Weights of a small transformer language model: LayerNorm before each block, a variant of Adam for these matrices.
Each number is 128 + 24 x the weight over its row's rms, rounded and kept within 0 to 255. Layers, rows and columns count from 0. Numbers have three digits each. The size before them is the row's rms in percent of the matrix's.

# layer 7 MLP up, 640x160, rms 0.0996, rows 230-316, columns 80-159
112:111122148121082119179185127120161161133145118127124087158121110144163122142142118156110121136121082130121117128155118119116078131148138100114135153120117087162114152150137127152110090135155123158152144158112141126064116157135173092166093156
104:108130113110102126159158135144154105153131161089116121164105167108103171146130102174129134113109132092139139148117125120117110148121103136121149115065147138164120147151120149088121145121161108145085105163114091143111150146127116128140114147
103:126120121123131141124087152161123119149102118102153146150124112098124142136129121126116134122115113082102134133132117103097130148150079067135120143115148105116111136153161147119119132143113119087199177118133116197141146082177139150157090137
087:148093143149118117128124118159127112152140150107110132098159127125131128134116136097132108143124146112142163099157134148136125078086121109085131147148138150130105135113104151134115080167115127130147132129137114153132118168143074158104111124
100:109145120121124147148180132129135107130137154102123104140126150137129118141100107153099118114128127128114122177108131099102099144124118116101132132075157131148118143128149160084087125121130075136134130164143074150111177143124131160147112127
097:122142096101108142105138118177143133107131122163107085099138138112124159175132117123128147138110148110130134103186136104147076146135156126136128141136108122145130125128134133174092108142129126151134108151146115116136134132111120074104096122
091:119148114146065130121156127108094130143158153135115139163125101146116114147125104103117142111158133133093113162100117066160121151156132109141112108109160112150126155113098095134080115084119136119171093169133074120133160147124133107138140121
113:065139108128161129107094139155122151179134166120124113100116116133134156145152127112127092122123169119098139148130116092119070117157114101131117107120131142131061111093155130123118126102087087111159138160107113131170151115115112118120142134
116:115120097138114103123134096060104117146144136109132126125097108122161166142167116108091152128130116099138137141144117094143127142122168065127111175131188131125105135115121117161136117135105147117154109164144120131137136122164115106160142124
104:132110132128131115116119149130144097129137122061097119116130141134130167131128094150118079154103121124146145122144152150117120158057156134147128104128115166170130126075103151123148127152179124122132112141154120087145130122129151127094147133
095:112126149108101141109141160142174121141154121104116096189130164132118131129096139174092128161126095133094107144120134098136128124150153142115116087115102130143165123111114132136095119082107139129142136133147111111117139131124153124146126135
107:100106083153121147101123145127087128152140140099112151100118124098153129125093122087103129141117155097110141091146138123139138107112119063166098165131165138123070131099101124141136123114164126104154126132111120139162150099123089109137147114
101:120158129108119140181134139165136127122140129101122130114119146130098149132142089158115075182148076113104105143127126134131096144141123136114132104119148154142133121073101125121097138135130150115127112148132117160123101129118091129092139124
099:115145161113124112163127137086144117132172160122100110146159123092141077124144095147150123111157132124150120134156124157114121130119091150136116162118102153162146132110123206143092106148153126173113060114169103157148166156112128109165105158
101:121123112117124106119137140144127112131077102127124138147073171133085133135125106113091111149097131086105198119087098128114141101120135135079150105137114118142126116073127119082139118055163106137153142156134145147101108116172064150120122131
079:139153084128081115113143134126144094146125122156160130146092100152144126151106103110134156128114164145125154129113096085113146146135105089134123163145169143136151148156135121149132096087154110153131116181175150123105143152115115141128124101
099:124143185108131095150150144140155134144173135090116089124092128144122106128139144127147101161110093106119140102135148114063111181096147167087121091130111125120115129121097146103084093173151121120143137145159132135079125135121091088151110142
095:144123130095120112134151099174095128125108147127133140137118147130115133111127088110130130181131133097085132117106064125145136107115110143078181143115185123141127131097129127091103091111151106108076132139108107166090135156103119166109126122
093:173178096118090129154159153080113111143133154134127121108155103108147103125117130144100136129105127130114101111120097125149123126119104125117159115128150108130174138137153210117111125170131091148095147139144130133076138150105156154121097123
101:095150085144119104114115150115103117168134166099134108167093120112137116158154148101118094131131160123088103110122142109117107184089119081136116116122122133122117171114108164142115138076118134118167177114133147139139131077176160091151118146
105:122174124121127142158165165116102102150141173134135146137118130148156149132107101124085133144105142157144138153117128110120141099105115084144130118106176156132105115123159138078130140151170064149123126157120115181140131158124105163099136105
096:120125105091089121155145142127108116147148164117100101155125159129123135128133108134105109118117121103091142189136113083114053134100120080111137094118151157157106171135122147110099129111150111110098117130168110153124130182176096154118127167
106:123142139112115143159171166115141085151147137079103073130123147135129107147124105160112130155110121126103135147130123096087085162143132102114141120106153140149091148119140181118098112144136110128105133145129094156103166161136107133131127129
115:155135130110132098138131193094130108162152139126082118160087089114134116114132091158113113119135099142108122117097120124081133183124104082163157131123143114209149123152171137137114173148130156133161123135132127127129150155149158140125100103
110:133115159145144152155167191164130093131149112149106125139105131161118128169135128118104103162141108128106108127098144114123125167132144135159084110118126111149063147104147125144099153123133137144174137120136077118105147173135106122112096104
095:107138117115153107116145164119133102139174170134131100147121166106128123117139131153076135120161121109097179134151132100089117127150117118133110126109137122129142148115143152107122131132117103129125143148136144160142124110154122136158124159
097:122113169110121124145149139124143141110160144154098078190133162114087148171125114134141108128110080119156135141117113134105140127163143142172142111127091102113162110145163141161100138103112106149151094121125082143140148189135140117132145130
109:107131149123097121182158102121159128134126133138134089112119144138130085132125114108124152144087110113119143135141070138151105099058125127096129143128119148149123123150101142134090123100110119123164115117131108164123141186104113128142116137
094:148094079055122100146119148076134110129122129153098101164137114153137117157125098111118154131115140182180142177141126121111097102127140098131115150117163167154140100139137123141093148096138113137071127132170152109148147160149144128096130122
106:060149080114104164141157124121098133142109162134139098124137119118128097160144129133144157101106109133065145156094133103159140139108075069132090134132181111143127131129108161146103134082109094128121154141161113193117139088161126115182125174
097:100154154111081141119124182112157108156138111144098050134128138132099090155109142129108105150113094078121139124147091154118104121132113136151162105130134138150103162164090129160136176107106129105137108151138105162091159133148141110146174143
105:143144094123131130120142097158143102106107157144133147101117129097135173110112125124082158133117132148087074113105131088113094176086115100143118122127155122114144114128166156152096132117127102137117157170191138127135144153135096156110119111
107:155119113098111134137154177124166091118163123123142113102130115095144129168092143172112145150135112103090137133100072143151138164142120113122132099117147087077154163139120125128090131101105118130127102121090127152062156147138117146140148127
082:085124130104095161161160149113160139125131124109112108127155163105146120128111129106127149086113114092122112143114111132130094119104126135121124105100149162145122167119123123073098113143153101104107120144172093126129179161155102151141146136
106:130155151103104113175156103132123077110136121117105100131123137136118138147147139126107114143127125125152161149140153129115131181067153138063142101101135134158125115081138140102067157129113151100142091110139123162111118177150081128101128119
091:154138131108146118126136170141104134162117123129130119119130119110181146146123155131114138119054132143119169135145116122104142123133145085122126172131174112123140132164089124139131086106152117180159151138086123114098123134138137140151154109
101:167156115114104098147119168119158121193150139082124125125066120116112124121152077123110102131101145087113114141124124121083137209097117117171131121107131149103140107119131153123131142105128111129148136183154140117112148151143099140130142116
105:115146102147128153083145136150114099127113120155148163116096133123123076121132137134124115165170143067079141142148125144154128125158107143143118067108118128130098157098120124133143186134127129115163115129092135188146163086111145148143088145
094:104114113121141155139155156121124053165119171082114099135121141121158125134102102126098119117130103091108141141140125108119075140110128085145135124097164147117093128120121123130103126092134123138158126149117109153152103153128109110178140151
099:119144138119074165112131119132172152155135112170113059119124152136126110177153155135125132166129121128159081124162118107104109128141126107146117132152091127163112160123127135132124142106114085149139137143126117096110137140151149099124102126
109:116159123122152132118118160126116116148114121126114122206114179131108108143098087129125088144161129149134156120140132121091128106098129110139127077090111157223128109126153138097136163144131121093165111140144115129149130093132121141108079134
110:134127152145127133137176146138129134186122124149108109112105126130106126187131133104106119151115107120133109129169112102126080140119123129129104137143108130120070140134189121138145153118137131103167144136075123125078130185125118135073129161
095:117126071129135082150151124166147109107113169091136150120121143104109131113116114146099113133111141111075145140103120116109129153095140097066116151108128129136126123134097136094138121125126107117104117123155116169113132110099135123139108116
086:154122156114099122144142106153137142128120100153161134150138131169107106138117107190130135139137093137153156138098134103126105137139162175121110176071137123175132139108153123106121074110116155181109097153155150119168132127118136087085129138
105:092192091132154111156146175112113133122125133142112124125113134108151155132123098134121111114128144118129174117115123118129116140110112079118110153148107113141158183145155130110096113097142085112098113122097141207102139116148102105166118159
092:103122088124129148126162140131110098153173129110130079169114151101148120162136111157121133110146100117097122127137115070136077132141130094134114148087140104127090172138116151112094126122135119159119136141114094128140167141135120133123130137
095:119150091080089141152158141130088112156159153096115084156113159112139130148095104149142133097133135122093111138134137093100071133129093099106125140106152097117097154151123132102099146138141094168109114143141081136129156148153125127109145138
099:108136089140132158164150151107132113163118155107060147147129142078095101142090119084140128097137151146148121112152108125098105140133143116091134117142158104179113127160142107142133152189155132092134141122107143169126134153149106191124101100
101:141154056119139131139137183105175130120154189106097072111126113134125144128121150130101112137125091100140108138104112128123126166080120140139160067079156141130140103147146191149071143104122101126109138137139135151114177117147146117156099117
093:145155138118077088129099138084140093139127131128108109115093102121133146093160136115109126128117102126124125138104117122114144168125147095100112147121157081136146104121109099154122117120141125112083142193158139138115125124205148126149127153
103:166159098087107128153152162116144143135158166132095098173126111100175170123129112180135145124131105140124100154117121105121134134150111086115125147125131092175142111146150183136104125117130091128133100144139130175149168133135188117138075095
092:128122121095116135169139144108122116142142148094112106165108169138086155121120101156145114104153081123151098146097108117132121115139150127143165125044153131153141157139120168098094136136132092150087087145138086133124145130123147146124130139
098:143136137132162111190131138148094119125137159072100110109127114166146150134141134139120131116088102115106164127124113099151118113107087087130086166126159142112086120110132134131143135098137108137130065146133080133155120136132088135128157124
112:150101135117132131176127152195145107127130167139107119104118137131142172129091104167143092134118122144117137126081130136102129130104105121148136134118159140133127106109142135091130122118187111185117119152139087113102140165147080176126105093
099:120147114128150129103128147154168122109152129111132089107148137125148153157143141110108142151145101126106137147157153107134097189102120111125174139139118108124111143109139128155151129109114096131125134165148125121148139131114142098131119112
105:127126140104070117162108104110084092109112136118119115162132146099101160150129120148117112131166073139135098163110133135125140143138160126137098141096130101123073139151097126133071169159111144136109110135133091142139136168155129118143143128
101:128118141106121135174126138122105087131149154138102128151131162096095129115081103141110127110159081138104127160086127070110101149107102098131128146083160114154122155139134172112094135118133095118112117140120085136141152156157126149133115126
092:120138144114166155133154117131161144139131120058099112181144119116123135144091097146124114106117129145117145138125110096108109136102100112157152098065139089130132139142130128134112104106121104155118122156119070140145155152131164145121143119
108:120153114144149111119133157106083100176155137135090101109116142164143104160153139115086101135127140089115117119171114123145126123137139120099168149118146137207083116137152150127108148143136120113163095117079136123128120126136108123117093152
109:127114122080128118145109147146159095132162155142055087167111132127124108140143131141115123150128092155084132135096095134061126135133123144116143122114152139118142124103122147106107115111151094150136108159147122096096131171133154159129118119
100:122183091124109141127157145085116080138120169128100102145128153110143154153123118154090148115139116092107117141165128110116104159107109108118126135108176081145128154122143149125101135111150112146102124150134107171131171123167115161130146161
102:099134138127156163158155139120100123200127129130128042091117123123104118177138131098164107137110155126138128128168107127132082134124112129141118102147133145134106173116148173143121157135144091103173148137078127110099109094140109105119136148
091:110117140129137139124146125156139090130124128071119110159140143135120140132114107100131179117129087121113148129135127090114117154102131116123116114079132123149135135117109109077111090133129125152128125140157089111115144162130118131134160139
107:092124109131099133152147155124110124145163122116128122139097161148138131149110124107103126097123114116112163121110156095123093122118157102094125173117129135167109160124128136102110065115138088127143136161123103155131159148158117126137122116
108:164143129124137135136153144088125084203113171133098126103121132120146107126121110165125077097089145158117080163099082113100129108155146086124091139126144126150127137153143175149103103121164137170153131123131113136138121142177124150114138104
097:126165153151112117113129138141127121170142143115087155139094157143165090089147061147104126102158127096094104147140147105092156114108135149135087093097096135139120124106087106097114109100093134130144125118171141126129123139105100110123129133
098:124099142137122145148125175149145085119141089094108143095116140156095159140158118095128073166154081115138135125153122147151087142142093142132082090136098104146095179105120151129127153100139123152144127137098080159154146112150115105142105132
108:097133177143138188163178126153101128175127154099107104131124121176156136123101121150099103110066114116159138118161117135121126113079107126131136108109149129133108163114155191132129099124192120130135158129139139144103124111124095159155117125
092:141169120103078152101126136143137124120172179131116152140115147136173129122132141191123115140160134099071128140157137135119122136117114164112136077110137107136123126111131126164080127100107098137107122143120161122164142114150135113098066112
099:162137142142132158177124171119130103162125177035106118091134124147139119121120120111151075143110088140116096124133115137122077125089105125103111105130129147142095112089141177110112143167172146109132130106117122183129119127184094124102093135
107:115134106126137156155163179133149063110149146087137096115140169143133109142127119151101109164146066119131151175134098115123115135169099135118183106103159145136122137084154172122111159162161146136093094133125093152081138156094125138120109144
098:104139088097178110113119143158155123117188170106127101126140190105121134159149119154122072153098099090085126159132102138133127133091107123112153079108106152123134127119117132110119153110154125132105117101090120131122126111132081157136084166
112:146136119133136159121133140169121113130096124113150124099128104112141169134114151116108152133144154131150178147106143071125100112113104078150088138132139106109104177130122134080158157141151075146141139156110087151117122086157145116128108154
103:133128121107166106115115136104134087131128142080135140141120203128094122155112135124086087160131137163093152171097099106141110157083129154149097100123128128128122170121141121139150166107116089114128115174088102107135123144134150148112133173
096:109145124112141131150094123124108109164129171094078100135132178129159166127117081141137114122110106115126125137140110125120087126098136163127180109088144143159141123107129123100109120112121078164095143158109124126120145115129129150146171143
087:142116161110088098149156148158124151173169141091119101153122127156107126131134112119110132102112113123129102128113110093110124153096111091158158134111154132170115140121126148108127141087122138132148136152123081143067144185163126166091129122
094:135130126124139155104163098130089119163119091154154149126071127134147132153157099142123106156132126071155132116193140118093140092107133148156119162097103123144134144157124094115109146131114138173145113132130139097155143114147109128137064084
094:093148161115108121139157143115127078142159155083101107111140138053130121119112103119141141116150143129093103157144139097115076154104084115122116140108127111111110163112145137114104119123141113165119142172119110119131170126104162112167149164
094:114112172081130130158152125181123154136150161161124089138136127130057145109127100165138138142110100126102076141103115111123076148156147149095122148124122108104135146128125157148111067127157139142188117159120082105084136152115145131122127151
120:121139119156139147102127140133104103174128172136133139105117132074132116139117121100074152162159148128115114147146093092140113130114104109173117108118146091160153168071126123149128159094165130126118127151113088144140163107093137115129139120
107:092167124153123133089119124162112128137112110113129158100121200127130126108077126128081130149165142138048157123134135071134109117120097142157114131130140123117099124147122103126155114129158113147126133122121098158134101096132113102097154145
088:115100120149131154138161123116131132120124131073114092161165105100139137147096105138156143086145167141117108138127139065113105105130147126122094101079124139137154145102117133118118102140110130145117119130151080118113175162125127142079133092
095:088131144092071102116114100160139116129127142137106115110085143151095146105152119112089116107096124135109172154123116100137116152122127099101126161103151146104106120121109158100115122140166103105102128186168121121143114141120086127117148114
102:141089167127115193183163150155142144120178140129142092159122112091112096146135128153118114125137077136103108135129093140084064131181113128093138120141102090105130130128116169090109142193126167105158137131103096168095144157143145155115094151
095:088136071140151163108143121139120108126145130148135132123114155099165157127124118134111141092168115136132144146126150088122150117133109133101114188131127097137120155132134127106143109074154114146113132110178132148135150099130145099183138129
111:132098132134152154166156124107097110169127138109138124126122104153145098142130127121140137122131120145137140134134098111122131121114106084168069143130109124112131170145089152156110156107115134129179161110154113126142145126154132112154129143
091:095128151098129140122146163129119101155170121110107104168148161132137131151111119146154128106152097102140132145145134126140079119124105119138122113099187117140111166077128123134099160110115126127139115142129066142151151156133151105132129139
# layer 7 MLP down (transposed), 640x160, rms 0.0707, rows 230-315, columns 80-159
114:077124146122111121131126120107077137146109140092136108124120116121149160158124124145134107119105116117129105128116121121149093122095141114136165132121148112179117129159150072140148116126121092120094158125116113175100131154159157148144085110
067:109139119167134111157151128150119155092110066178173100120124142109134113121131131112163097108156146155182137121115111127105126130138111161117108127110102148126143137133114160119161102119139118103117100134126175110109139124116133148147117130
111:105128101136115134165134123121117132155145150113171129155113158053116069145113142123090111113130125112092144134127123089102094142104139115104143134156151145081099172158096138088137188168127126149156139170132122135082121139120115114166113162
097:124142131122093126120109108082147180160118094126164101136126153171118142150137073141085145122157125149106078129124145155172124121119118136144099099107145136134154143189153110149178089098120147120101100133147128107140113092146164124136156120
053:124087143155127089164099140092117101118156139111127083165114183163108110128123144152117156121154155153113145112135108126121113113165096113108117127123158112126070096108133146112154149085149074113132127146095143115147144118074139070138095119
106:116109140155169102128122118140094134153158112170171136142138108118139153115127107097148168123177111159127148120155152165114131143079079133138075129116160066124111120094125144127140140105151148190125112094097138119091110132107146144148110144
074:139091114108122131114106164131169135114151120142094124137129131174148162137154134122108101145165106092132130143167103110117100142110149120119121145126115166126151080091105180141138117180125105154147096067104082116130101117142115069154117142
161:084130116134116132104121142125129137159101121113105123180126118060180070137119135120113138105119112088121157103163105134137113130090126097128154112119185127113119126160124134091095111128144076111096105174103127112142134150143127172162104163
121:141114123127093120126075151100161117113125063102102104090134160087146103158115159120136128136164123120123115121108147132127124144143110139126126138115122090138099154120173113099128137155115152116122129140088139108158113065134113108086142135
114:102116152168141116104109112117092129126152097150113120177120112118123122138125081113173133118107118090134168152167126153150172143167103134114141125075137167121109107091167139158085133125125174159161158141098112124099116101156120129100136171
080:106131109120107114137129155101142123143123104146117170089140155130131111125107143074146106105118142167095148143136123136121144102133105091132129124087096164144163114169171160111095117076058130098113122104143186131129110155171151106127131130
109:085156093141179136089125119127137161119133124126142133146126149106099133143125120123112133155079159091116093077105118191133145121111144139122107098091138151153107111137120104170133176139144127159155110132149127118157138094154102130119136063
118:129138125160128136085122152153099175147135121147140084139140093084099120152119174136140148105124127101153110133143152135140129104121125104127121175176109077166122077149108097162118106154134144121094129124144127100142137114121124168157135112
102:149094121159155128126105130165141118085125115139087158128127135143112155132152138110149148136124092139140154120114109156120181143132152155111121120098131092118136108166144101188095164103149131101145130148110125117127142128143113056124121101
096:116134132104115116117150106171085096146104107105152110108122152124193113121141124120123142121119100148087152118137095161155128148151139136085151139153163096138176106155124102113142109107148180093133098098077121135108107122112115137112141124
078:120125134100147105167061121144126150117117119089083092124112099133087165129114149085100144117121118156142129121157173142135169148121087127114157153143095092130127136166129163145067142131157140105131126137180121116105112131140113112123144102
091:104121125133147137134107146121122132158116165110152115133115148118115146098132154087116113126108100116117171119129148105102125166124138086113164137083072144181167089185130146113120136116154088092131118136140154167083131090159116138139109139
102:072150094136155129103133132132145104143175156156125110119139125111146141131149163077145084133157163137159118132172156139153156109101108138105175129116066112108130094136097126101129108090129117131098099102109132131144097161143152106109135170
111:141140181118140108114132120145103105120107103132152124121129133159098141065153173098123163117138135152136147117121140221105136148171112137133152158111090153152131119151149115092134126090132127145180144105107090093130116147110138108133195125
102:138145145131102130138095112059118130079148100135160152119129160190140145095154110187139162108185093116102100140111117102111138158174094097082147110131134120115129115094122141096125106134139112140138151100124132111128104122118120142144143162
097:124150116092146095106148167145125144171148115130111090121106142145092137108125143140131112134125124138099146108092109179128134098129136176169082157035167096132131114120136166120168135117118186154118148114147120135172129145114150145131151116
092:068160109144111117131125131156164125158155124153095126111120108138113130134143132107107100131143099135140075144122117093148085158103172092146107100156135122145120134118161106130161124115126148101153123201149121132132108143123135098125152129
077:123131186130148143101144115129102160155123171126141120090128136107078085164127116125110106176120205165097184106106144137121120097130121108126171098107130143105152196114145155092152128127138132151135132154144120159135126106132098118151115110
115:109114139113173128084124150113111208142116154140142091127131148123092123145115126129158083122095096113120102140134141167160131127086079166099108119106125133092118061106140106107127122134128126134147118171146142141141139094136107140096151152
114:146152094116160131134153152151145121142109087146153150158108138113138172109092085115135138103114064081099086074142092137159148173080113114156111126130139143157094171114129127095121144118138132128142180145113112083120116154134112121113103134
109:125131113142129140114170128135120102141142137117119136150135122115131137112133114130093138137103143120119165108119133060134138150116111131167151127117156095124116124133121147122162129099127070137112100184140107139166152176130132160120083131
094:140130150131138144150110168106116168154083114107152114106128129153100139163129142159123081164101140115134074133169152170167140138110105153110112187074103144156122143127132141114096149147121109111123119110119116141148101127109127128096154115
105:121099116109126107161119109115143112105145118118111129101141136149136137145094113098130085105148138126120109098148120154116088139094131112118171129110157099157143123157136124165099127200138083052137111091121121108141148112133146131125105086
108:134161129200158132145103127114123095153132142146124190126135079172175094091165152090102110127124113145088096113111100174147153158150132157124078155138113110127128125127092133167144160140110159162130142081133086106168144127111138129099115116
102:131169151097139116109116134155166105078164097119160131126140147132110101146132111114194165102177102144153134142112136121130135092144122087139133064189119186090133150151144165110128143170131085153148138124094127158140113146132118118111047117
092:114184171144137151127127121100104093167114133116139121144136122118160112133102157116130113145124153089096090107116168163128119131097123148126156139076163141146089113163058122115103137153114123124126161127132127111135133106129144065119129133
122:098127069156134142121151166154100124123118117149158141115141154130105134124125135118118143130122112110063119124109108146166100125137125081121080196104101093169127141128121108148096115112122112132120087122132145109128140113172112194175099127
114:124101096135149111158125117143117131078163103123091160081150111141107115133141148140137146109113130087178083121139162135120164159113100129151133124134094140167150137125122154077083094146141160098136087090136132104150147147116115144129089127
091:111125123116100124108142136156148084147122122132133171127096171131122111113116120140095127134109050077082129143133086135131113140096168102130143113097159086107149154099069128087132166149146123120164120190113091128144146105132133154135099155
099:126111108146114130108139128124170117140133157086138137123129146154134097106142179081121129113096137130155144111106125148079134185068116123124142087134108111129119181064144154112100124164138143125147111125106163104093144121105161128071106157
088:138131163091135127138101169166110145157106085121111118140116094129099177113113159098064104139069104125116120145133167132087149127152122145134112112119127101165099147089110127155105088148161147145096126130173154113135158084108140121122163112
109:087123102125136128131122139132131101071134153117063119132106115166117184124147146136115128154101093097204210131086136134138128113105103137122140094106141136096137124075147135123140090090160125142157095124145124141132120108114144115126152156
117:133114143131173130123113081128140135141136150167157108100117123122113136157139133194152114119129117075132119118112076131095129124055148140136167111082123129094104149119126152179129140105117149194145159156091159112120123125105136135125152140
074:103159111159150102134099161136101109148154141129121131126111133164121084104130095135102131133091132120116151133135125128136149134086126129118145131108132120082136147110179073083145126143146161171131149158102159140157107150126131089129185099
097:102175119104116126151145137130128148118148144083155151099134134127136158142110153117153097154102124101112075137113123167135144119124097142114138176122126154192093139140089149139102141125098123137128168124102124143145111104155126094130138130
094:137133143163115157112135131151133096107120183125142122110135071088119126127135145114138110129115087115067127098143133137139108123157102086133106125121137161186115161131115108137106137050107094120156081169120125142184139079163102132140119129
102:067169114118109137118137138146092104144140157101140152094119117115151133146128139128150110165157152113182094162104087066106148118108121162108159152153170137100108100095130161136118131131141143112119158128111097129105115103091119092123105142
095:087140060102115138161103105132134100124129136113086124137119147147148058077142100151146117095116127131138138116088139130150094117127123107077123120162096112149159096123129144107087136148136097135099125145158114114160146151135133126145120153
102:104152091139151099157094133097132113113118151139123116178156108135124121110132157091112131127148162167111184103125135126142133119147068098130122090135119091128165141088131149104128176134153110130100154141074125155110097132065119147108141123
106:144093141149156135136102121123151116114109109134109148149137091081122102116147142151096137139110130114131150102154129171095125161083169154133103113085098175115133118113106157129140125111122150131108078166125182138165139090112139153100133142
085:115132115134100107138157133095135100166144120091108105129114121128142073118172113158131092118130148104122138109101127126116155117122140144107164106146125137128153086149147144116085148159157139095108106174108143149165093114179136120108156155
081:120130099122087100140157130129142138135170080118127136134108120118154080102146150147121064118126154090139119153092134156120116122103159106116117117117090122144125136146138124117161137086127150103110134202141162117147119139153173127132142115
111:134134157080121138095159112143133146140139103126183108093100136186142122105131126104110145096090096123127122116103087142178169097111106122158130154129108099131145145099069179133085106079123137161103127139147113128164121102150129121158139160
103:112145135112175134116122114112136118133137132121116120135123089131094064099154110136095110122113122132201121143127131139119104156159143121123156113157119226108121116135183110076110117135154137112122121095165091124140138122152109146129182125
075:152130137141100130106159143172085113079095121160120151128130127140170130113138131112143134136094151113117168127137053147114132121115134110081131112100119060129151160125116128123145154121145104078154135123074160175125133092155104175183070139
095:145110146106134127111125160110133149131102104106123124193117140126089114168135120137106119125132093119152128109136128148149185154107112122107142113143138145130107086121134114134132119137136102127130138140089149100161136170126086126148143108
085:173149118118079096105109139131159108108087140097126112105093128153101076115149136081162128132157076117188131116162125133108140122091115150117125141114101139134096170114118098101128131132149182121127136127111142125126110146140098109116120125
086:133144109171161156134132129153126126143141162121150113099141133148157087157126140130147121143104098111152069147171097134139119119129108110159099117143121161094143132156176100109135164090121149089126094091146123150138134128109126075153119107
096:147161119115130134151123180152110164120087121098119141073140118115096076129122126178160092162089097115158166116129118124111115160163142144115158124124140103131166142139165115108120160122128132127147150135153109079108129149165090138144123120
108:131129080157150141083113105164068142103106169148117108123145150172164077105118123106165100092105123146142138075133134145104122101110099089122087136132114153124133121079120164123152152129134129160130122116113152088156110162140123201156135120
086:157169108126127129116118155132144120147138149147109123145099123135094151164141132123098154164123132134149117117147117152086176143138102124112166104114143123087129110129146060136117080107147157112163071083143170167129127135128176135142133121
090:128094145125146123113145172096116082106108125128125129081105139154121088088153157126107124104137143089098084096118107119132129109104105138140122121134131082091127170141173113074122142137159133138129188100121142145157115121163144103154137164
090:141110153167117101110134117118122138173131102120145133137087121154121096161125136180126121155123164130103135102129110113107131148085132113123149077164169108133115138146140116104119152129148132142140138153123152148171140132146103143130107122
109:114116096174102141100141114091125144144117154149126080133114166162110110144120094133103156144108131072120112150161139110114137078170165159145116160121112126103170121175124122101177109129128129066135098118102135115148138115137150130142150115
083:083124099124119139134090120159107150146139149123129083121093180115125131135142114145125091154095117125132127138150129112142126101139187089130111134143108163098128131108064164104114126140132165083098143159102147142130139127104079143132094123
091:124152154153111140149139121080144096141122064139097111094123119139122166128116127146139071121102105069138135114097087178168172105140178142126105134122138144150148126125107147124113069173155134175114128137115112144168152137163168149110134125
107:133143139087131122091144156123101157135145113140113190110114152163152149099121116116100120115155107109120117124129145112121155179188109104119148172155126139147145148133121136110107088100105114121139162075185150139163115112102161094079119170
093:116125134197117096112128126152142137128127104161158114154109126129157096111142157122146159132098078121120186142096163143122129121149122145114150138131136127115128093151121082069143152063121140124139122132134162161129120149112108107121121130
085:122085071141101100119127145145127140144129126138095108134112147103163105105117117153143106140163155158091092107121099137134139135096139143129140159149126101110127087067117135138127156157130112171136133153141149175166133168128118160165118110
115:173140147088117134118106101139155155152138147123132100146129134097150154136127163135122119107073179113140148156134148121105123124123136126103114100137150129107138145095122145126112120178121139149099114143088111103117154113091136148089162141
095:142126102153115149141146129111120116096159106127116171138119128111108146103152137117158164122136095145068118166141109155117136140132144108129138140115131090132122091143122156102104139123092176121168189120131142126114126098101089153130123092
111:131132102120140128082114096137101123125132095156114106155117120106125123156154171139141129124110122102139162139125101134131080120110127138170138164135135099116140134078117124118147097127154138118097154141152122125141135086068123156133101149
116:094140117145150143189135118160101130158109076119152092103121164133106170121112137156127108092100121078136116130167105123104125120092116121119121078084155115173111139155141110105138145113140158157145146145125153121125127127121109153113102133
089:127148122081137120164136171100116148176128082150158150120131120084067100139118188138157155120117133145139146154119127142120137117114111103077116132140141117125105140131094157137144110114129151140116139133106160101092099114104142081133107116
112:108159110134123129124133081117123103105124114067157083152143146103097092176137144083135142117161142119121133139136109135111142117097119055117135126144122143152152141163148149162147102121148165127063136170178127112148115112111135121114149139
118:116109122154116152146130144151150093134124095144133095119118108143120107157145106097122154129092087087205154155096079162144119106117136115136138170120119101143101117095118124116119131129147148137086166106162101119132141126130097138077098111
104:141163124078134128083092148130116130123095089110115137119134103132095095135121148118152083092126127130155189145154110161165123081142171079131136173149144144138098145174155158117148123124127132170153106099093133142148118088106151121144133143
115:115095121145135123146106127164095113113150115151138111147111123106129069144152115149134155132158111122152117101120098107130163102124139074139133124112147119121150157131129139131131144124134106129173099161120125129172123123091079190118147134
105:119123097151113113143143110136183088126135156149114127102128119151131122111165131153083137115159097152097148135126119112101153116105114075141138116092150092145105140088115097157155129101127162108145116149116128105143114157154119166182107154
083:152138111161109135129096114153158091160126148151130138115114102127168125168129099154108121135084098127181180106078095143087133122120155126130097109103118124127117148158141131139143146127146096129135167105085165118117127105174129188138095107
100:114155127127116113159128164144133152130132103141102139152104167164133109104143102134169120143151084108113138121090116121131098146095189140148131098120163109111085113128101119117110152130157133113165083148094127107134149140189108129143116165
109:156145135079123092170098118110147174110110135122115130170116110111107173110132162117142183103107106164094173113113150100144105124135111147121156097172157136134139132100109163133123160110112128113164104123091151210128126153112126099117169099
084:120120087133100126116116149102147095094114118094192168104105129139155097149154074113083134145153128106154114109183117132155135085122134121129146150142139142090151148150097171126148140122141170169127163093120134140154105122116132122088120146
096:165102121166103126093100124167136122162159074133079126159142161081126156124151128147101164122105101121128116139100105139151184111131147120127078161145150132150118063112142098124109136174143142077123139125122133162109098164145131110088134097
145:089151115069105131109101133138113124115115146124135145168123176109129105105109112100118169139120105140159090118133122100131147154124156110113140119085141041121127115147110101146137137106166123082125103132122127136127117082149137094180150119
118:151108162122151129141162098127139130109137092148106113117131108114108111126150116088132136114108133104147101155127157164115133165107147135130120150106097149145139127149097146113092146185148147138087110113118133163114119115103149084118146065
075:148128162160159103116087111121122127117095132107152134150135172128115147087123159091127117133160144119131132147186144091137139155102160105096114156152084150145084101129146152146131121140104129167121153106133114123125113142066146082164132129
074:125122144131095103100136114118125150123173129147176111068125158123112153107131124152124098134113079110135138118120102144109118173140084108115135125154131137126124090170114101144140182146151135149109121166091182106087130125097134153123136092
112:118151174119140145159132129138152125141113155096132150113141133129084145109140119115082088113121118117125167150079128150120106136162163103125107100135108141061114093146118126125121142133179156122112145149147121115095107128115139095069141151
117:127151085159090124103102142177132130105134114125093118136128114129201115105121142088138099116134180149131158124142172147120146130123123132103122126114134105137111107106151123083074174126089167083101104141099098185159124147137127135143141120
116:121157148134107116165136068119103114134117114168128111164133159127121155138135176138135121096094127125123157120116046152125168099171128140132121101112164119103143164114126141178116102101138157089104119120193170128150109112090160149126119117